config = dict(
    num_hidden_layers=14,
    num_attention_heads=2,
    qk_norm=True,
    attn_scale=0.125,
    tie_word_embeddings=False,
    init_std_o=0.0,
    final_lr_fraction=0.05,
    batch_tokens=16384,
)
Each number is 128 + 32 x the weight over its row's rms, rounded and kept within 0 to 255. Layers, rows and columns count from 0. Numbers have three digits each. The size before them is the row's rms in percent of the matrix's.

# q: layer 5 attention query, 128x128, rms 0.226, rows 17-32,80-96, columns 0-127
# k: layer 5 attention key, 64x128, rms 0.213, rows 16-31, columns 0-127
q80 105:181142096155103174111176118141061082147175159127157092110101141106137178090110107124157141139090126172153059133121148067121099167102184140106093104104134144122064123155152161140129130126113155135114111141132141095119106117109181127076201090077159115157148154165121138144136161117104104123146133140185121138141074099123240132141125140087199078147143164074147123103085097089155075171120
k16 102:088123173099082104136115137116147122077099144185056066122092084145161100184126112125130126140101122180129082143150110077155133063132159196115157172116077142085175157147145172150104147126128114094168122147122132185129136054155127103150068116185112085152103133189103039142102108172146147119119158109150138123127089132166158192195122105146121127146126109187112127133106135134103167106125
q17 108:118106105051071139111113154111156152194180125120114132116163093098089095121214116160117103139130114146145117145154113141150183143107162121111113100128073094141143078145115118169139132150119151202116166075159123133136086097151137180087141093171145203110081127124104123145104147107078156153073108211146117147133076075130156128128192124131183099156152132078074152093145116163128088161153
q81 105:149128150170132100081183116088110152130090132063177150120164159184107113102101098132132129163088124106182152154176131135176032152161165217104115111156068113135174142076147093111168165128176086096111168156130100084162057126161137098178130161126138129104078061152092158098120117140110124102143162127094120104085153123112129094113123114131145103149154101126143112173081151166084108125149
k17 110:136135168110068126064123198141158114148137134124106051148153105084123139171123040198117140145112190116090149146093115115140157125106076130125174136155098070129146121096126093076123140114138179153117128151111129137128138153176097106151153101133187121179106136109113173155127157073138139091102111088101163143127120157155138094081137114098155183124179171077225089164129083144127152095146
q18 104:111126144136179127098126100108093181153132118128122088131173102134173084180090108171153184151113158115157135150147090101153170124148117141127115098149089131151094102097141166070084123126170128109114132111147111098066162128082118116147125087067132102177102171078152194137148115162205154146111026128184152068131127157130132130136140193158141090116134136110077128085086080141181070118121
q82 107:163170092133130062147127139103084098118117121112126076115073171109203164159086131147118162156125158127134148112062144113069162137121139161137054182196106127127068103141109158113067160111093182107136118152135151127162114124152063141175071154100160134146077121110092105100105089111172064124134142125152169123135134176110089130128155130072162209141134148127142124097141133144147113104196
k18 101:121083131113058151162092040133102151131156159084105115144140137120135114068103075160110118134171176144134153042081134156187139107115139120167081130154130115153151142137088190151133059143189123194177126080186121105112116129138141144134124101116118124119104102151166162087109113094073145149125179157112156173158129087114122143106128126148146146059172055110123153179086149147130129132089
q19 102:130104194112127136097186152109084112135136101121163154131135140166147086119115130167087081086095092167127141128143172089102146118113142138132130146106146058113103113144136136151102084143159137090067132213123104147098123114149194135132153171153139105108218055088131070176116125164167140176105095128120100137182182069198155131183132124118073158134181117094157124124117142100116114082147
q83 105:128113120115113081072121122134133147153161214141139069111178102158152150107214159077157156165144100115126141146131071123113167135148164126138125098129178081160137145139095142089075143145158154060137130112137157112176129143151121132127108071124091145117075127142169153061122077221091103157139134139157083117100138094149146145104056119098102112150139166073092130080152141152098177095165
k19 114:175123111140177085180185152187133159169144158145147103129145170141166171169162135111112132096121120104165112104203113124123095105136149123080145144120148145107142183172146101130174152146108129136126139190105146106122154028137158067122093106116099102100133145167142063117100149133162126094104149132125131148089074101100151117152070130141120103055104051120159142078141092046122161090110
q20 122:132156118111154115115110152147101167196128194154178125120144156149119047174109121113155106165141123158097126161079090201148123103106162089171053095090091179138118151098155119174123146094112135108123079136145145090117112088077096128166059066147126086141141102116117128158131130109149171157061180107136134112100171143165151104096154074130157197112140108157139082167099120143100107086166
q84 114:107153098147131114159162097090089139089115134110153124108122124156095134078197136111194086119116165151111115147115143151123091158117114084111152089093145121123138175160161130129132063170085103129156125071122149150102064167126173139132067130088111145072127139202143112157094111070115149074107194121152182096189096151151165116120215116067161150155147149202151098137136113152096110129124
k20 101:114125110160104075105143093170192154096121147136139084081087089106123131114129100114141109103105117125142142070064197091104122094180124070119088132134149110178116094094148116153144094141106156175159172157056144171164101170107091138145193163155147166169152126090137174133087071139119103076138172135147200149172132096146147112110173109125162146122161189082067117155106115139115106131160
q21 106:162109168194154150130124127194126112123138096124100102120130151174129053115099106121087139103079163148140128123101154148128082135118080144202121113178084118092125129047122114116079160172167174157094224087121098117104196103125147139116148112129119147128105085147148159130107123168091153146207147134108060130141120088081119129073113156101147101164122099150166153121146083174071120141115
q85 100:072126104097111134076155152115130171122125129169084114109148165126073131145075160108081129071161154139175131204167096104103170157080142158131083173101104176108152131123043140133088112120122106167104057164122112078118128145124102105120147171088185190109128156105134150139132136119126120167192104190135107181117186119117162142187095133109145096083082120191160120114109119120082121134137
k21 098:149103145048138168131122140089156068096153117113131140064133175160151183051144130139167095152164131170123095073080101142126084153105132132166078148184142130140115080169115125100165134132135153098124120156153193103150147114101137132146069146061133069172113131137154165173150102139122132113089091222067100141139141128133104126138125135137053099119144128134090088147194178148136138123140
q22 101:088149170099116107127155133121130114131140127153132084165195102159165084176153088187132165148162154122076092163137176165148133185160137137080162140090115110127163174093132088147138135218140093102147107096145056154146118135093142148147097131089136122040116146075146099093137124123126122079113180125136109156167123164086102105100115024136086083124180147146158132131124106132092159098105
q86 105:169155088143125113147143147136126145078134135139110123121193115163112113075104161152111032074115119177081148107136137099148075129152108140088149144075153153157185170164100106139166135136117162121157129130187142154096124139185135066148103083108118124168195098080136081161136144076132170075200140161143143068101121143157124152155138151099165158144104074120123048132138111130069102107125
k22 101:151083134112128172093127073094098101100110121096100136120100094123161091106135098116114126141142160081110115125115117113115114165085133158166200174125148100141154149056180187109099139103128096187152092148053125114195122183092157093119127179156126083191139149096155081116162161156159111107079077117148156183161159154132131135122135086074118112113187159122199109106152182165094127131145
q23 103:098223136122069150154185138143124106107108193136121161159133106080130149108112184133108117069136170105119071070156116106123164133103082089099150103094127139126100133126166138119153135138098178140100160190174140137118140159157129153164096165137065162177186117141161084135087105150108109151088148100083112054138108157156136108174154079091158116114183121139128060120110116136102080087162
q87 105:174090123081108093082093156071141066155152141104136130091149172118112105100155163136160089184079180119108106111194113111078057169157092102146043145188095134124130066141141163119109110085123129166130134175064107118153160140165160110127107126176152137171147129103143134118154113122140103097123138119168163138154127139129090117177200134085097098146141148121097177077120171161175129091152
k23 101:106082167195115144099097117066126163176133078171172143178171115181108198192171096126117131149134152132126135131161137150138178139135090196130068129091071104146137146084097129117172099184094135121092101089125105127122104102127165159122129120204122091135123062104119096165176164108088120092088135084130123193112110111060129161084134124155142134100170114134117120123079105158150126115162
q24 106:125129168121121113146152137179188209139130086158114125126066101110097160138178103111154087147087096122151052108186122102092102134142145122085155101144140124114145077104099118100154137198134130128135134207110082123147061089137140114144113120123082174149166130122190134110135195199128059136144117110114120134140156089131124107160116126097125079142132078147110171138172110187046146106109
q88 099:140132082112085128141134187138163071157098107140098125117120097099136130129113142105094140130128165114116167182154121132092091131095127144088089154181129092124111139151086142122153163081138087106032089114150136112131140081091093073087129112182194088109087132143161179108168158199127138140070143172157167186148119189126111183145112101138174086165207105083125108119111116129145112168160
k24 097:078104109188132062126155113113084087078140141145157121115120119163176126146164110129173090132145175132183114106123122185133120106157120106092145130119148049116191150132094114162143140191148192120140123092113160098112153176138157112129134161145107125128176084047107170122169121113111175143132097072102159077128102144089162117154060152104135145116072165098129109111149095138168078107212
q25 105:123147131150091097121115109074105142158173171078122102176046168135149110069141078184086109160106142090153136116110083073124105144115121167195162141119128141114140162115109085104152132079140096134127105151116117157134089148102134159110103160122110158156141157139103116125081065139195164101103137127103064101131169130173214081116155147168156125145141128120151125053087197094157149181143
q89 106:071096152132103096087136145150140141104100158138122148145148111093160133128149102089123108114154130076093091208113194164118184105065110129146119109189126126143100119196177079142124197162093128153103091150152097119122106164169153105182149093084149105050144146126124064137068136153124096155195124145139082156131094112172176117151153117132130097136174103107154060180087128133150111128125
k25 103:134139177178114145143136139180128136127115097146095152078139046139151115093142114121119118084106136051106167085172084189122129063144068115107114137132127064122144145170153143126155122105116167150083174168110125106159080106159132133233196124132157091159093144177107108165133171129175138105061154143138141084093077128096108111165105108118145129193128097115115123144108109091152150167146
q26 106:110160148146073146100184125114212116115135159094108106136152142130107140150118118139150056175172097095158070119089110120149137175109095115144099160077190122120111125095133114189158067099163100188122083156105133162115139099098121135108122161118075172130094211141112069176107123131121122081086139149161211095177135119154076142074161124177139115133144145130132107134159121106154123074094
q90 111:109194141161115073119150062157129100133144119153119180153136124145106121125088175094131149130191099126108128144065101146148139161124123116123076138130203168092135100149132091103195137106135117103074079087152182144148072115182115128223116142124148123169087096138078144136162185126148125074115173134088095194139117081193131094141081087142157138106116105142112107147137092085087133126123
k26 103:125084102119115125077176088093138130141160140174107152130142126098170110143076123159132133147093102121141159097113098127089090116196126103158128129104141178109092115126142131086128104101107178127179166136115046107180179147123102148087172075139180144122139212114140078085136108162172114110136142111119097082093106111120129123164141210147110147147088163193196083105131126120112054138185
q27 097:110112149066072168094193088095056090148167134073173143099128085085093133129108095141114112102137130118149074161151132104116146129102151162115156138187103095139174105132137084150075142124129178172127183102123145170149159152142098139138079127175103123076168181099104137159188112177122103117097147132122098146102134111196113154155154127144074116196096090116170133112151144157124114058179
q91 117:132118114124131122118158129119130167095156142141080203105093170124064153158186130065166120142170132128120141131142095055123125142150047118110146154094121088031090096110085175153073113163122125107131140173139167166177172121139102128122088131180110126084118136146205156114130102151128090141126090096119117137163099103170148087109060123147175079139072156110162118145165141127136147136187
k27 094:053107132092119142095159111129145140135104134145095128162107090126138161136142146079162146097154142101135119143116191138053111166101141098142128086104168093183137100140199096173164062141151158130127179180118101160147078117149182038098100173102193110154148132143147094167126097130110160122113112111139127122164088142166061185070094128102108127144166085138092171090151161140085113155122
q28 104:068176136136112190097162107123090100087132087134063103125133141119110152126111167139104180131093149119149131126125104205088122111115072102083135141106117102163111204167139084117128112156150089093147119157153154137152146099166142150106179075132129175105047110136030155111159162115133191119128157161138141085167163068182141148109147134150168131116077150158126181125088139129082140111157
q92 114:106135120155114125146175080097115122150110074128120120032108119113124112112163105159140141124162104120080112117064159066100129135130097123144115120123163157101150121069088089130105147086109170126150164163091134139149102106189153149145153132119175150136180159151099142123131138107104037120186154111071154067194051133142171152121186155192185139150147127142156097143112123130115091196140
k28 101:125114161113141103159166126156157155152158069134110108179168127108122114170175145128151144082087106105104065166170128148144140049149170083140114178097122139096131128093166128076103106120125157152065185138197116076080153158092153154069136042160137121172129097092104044105128157153161115165126108128142112117099122098115124096142108094099175154120178144149106108137153131164155154062137
q29 103:181145152114096091033122114100077125130111167214171139109157140134232141117137084171127085086151124105170086105074131157115163142134146146130090114121134102111134173146079128189139138161122162108157137115149090073122129098135134152150098136126160099165145136059168093109083144108118144138138136067125110148082118133142185078083178129144120153064133087113174151175129093113143149155117
q93 108:141184103149160111072107095163086156155113142118161139112169078118146133073112152147120205161115098111118107068105084121071136078087096130131093132130164132097139156144144127206125058131122125155116132122166109075193197154095166122136112143170127169136094117089139141141140128068130165096182088160144141131115164106077086065121150157143083146110180156109178151138121116175156176109095
k29 096:192095087136082140104091155103104099105122145150152131130137135078160113099174098081119176115068144157099159103125115161100140156126190158130120134055132119096074145074148145198104081138136161090155126086144200154162188088106152109149081130115146112165130114141178113100131169124120174128114160134053079090163152128179084185132109203136123110145123122144115078095130084124125134173136
q30 107:218145129104069102075128129077137074101161172088075099095116183137134145120134084121095112117071118120150123174127122158135090113132162170119092171159116141134099164093113077142147136154134192066115169106102119141157081183131103203151129121140182145154133107119165105160072206115096064129123150142105123120130117134145084157124137124147165125163146154147124105134192184081120073143134
q94 108:144108175147062073123171142120122103203128159159132175134180100133090131117151119108060135124169177087195137106134121162150116148108136093080114140139063108146138131124111149140068166142128168157054172100100152144103071174107088124165129086121118121165091186197091156113101122108137147142107069154112070130125151138136116077143086188114157124138109181104112140145155185118167139110099
k30 099:146156166090141109115122136105169142173140148192078156132137123097092196162127079100081128162171153101108085133084119114117116109130135131143128134128140147181139112076205132120120114137159135179122075143124149172144136106068114093102097040129148140146164133024148145143176118112133109107167195091117141111160156152116073069121140160167121100157080158090118119066149167177104120099118
q31 113:175179138196156074132123119143074097109128140163144050126147106191197107139122156123124107157143102188144081126064153129081092193123128082078167174138133120102127140153143126192174112147133148146078048114098136134133109120146093133135097108200164089099114137145086109130152126114121150134111149128137119134169112174099115060141130068143151164081128117178149144081127118117159132065134
q95 111:188123172082180104059108131120166203109100154115115127110102144151138094086121147128153105120183104128121121089119107105141066114147132110091092176025129159067134159106122115148140127189155127137174129171097104164120155118158108110131165178120068138144108131109119090069139130178135090151091138154091115103164132142161126093137154180081128145128118101195175162162120136172153073073152
k31 104:173118100139095159159114087122126111132116192141124126138135128118106185090140162157121105129188178142054119113196139085152129141117119110118086152026091031118128119142141152076133143117101139060098144116120086123085137135210173089075115117104104149116158164123125127137109133097149103117130087140115190159161133126123144117089134157092124174130147163126107156122143155125116228170174
q32 087:148104154121144075071118123099152107126110116098204098138194123103132128108129150109134119161156116135101149121137119194066126138125149149178133144108151107085107102179167074175088057125190158123122169099124123173097155071094109108090135132087158120136092153202123100107113119120125112116103136148131077126117160150121151110196131116079162200129118141168202097181139051126135155086090
q96 072:160145174092100109085079082156088125122133143146150168100080132056104187121123161153163080136076118130113088151125157178134144170079168145148103155113171163106067090070142107083092098076131132106107116123117198176122134171121155122096122114133124185134112135188110069121056191110140175124180166141165126139116135119176174133189086138103153143112152156141087134142159094114125120145107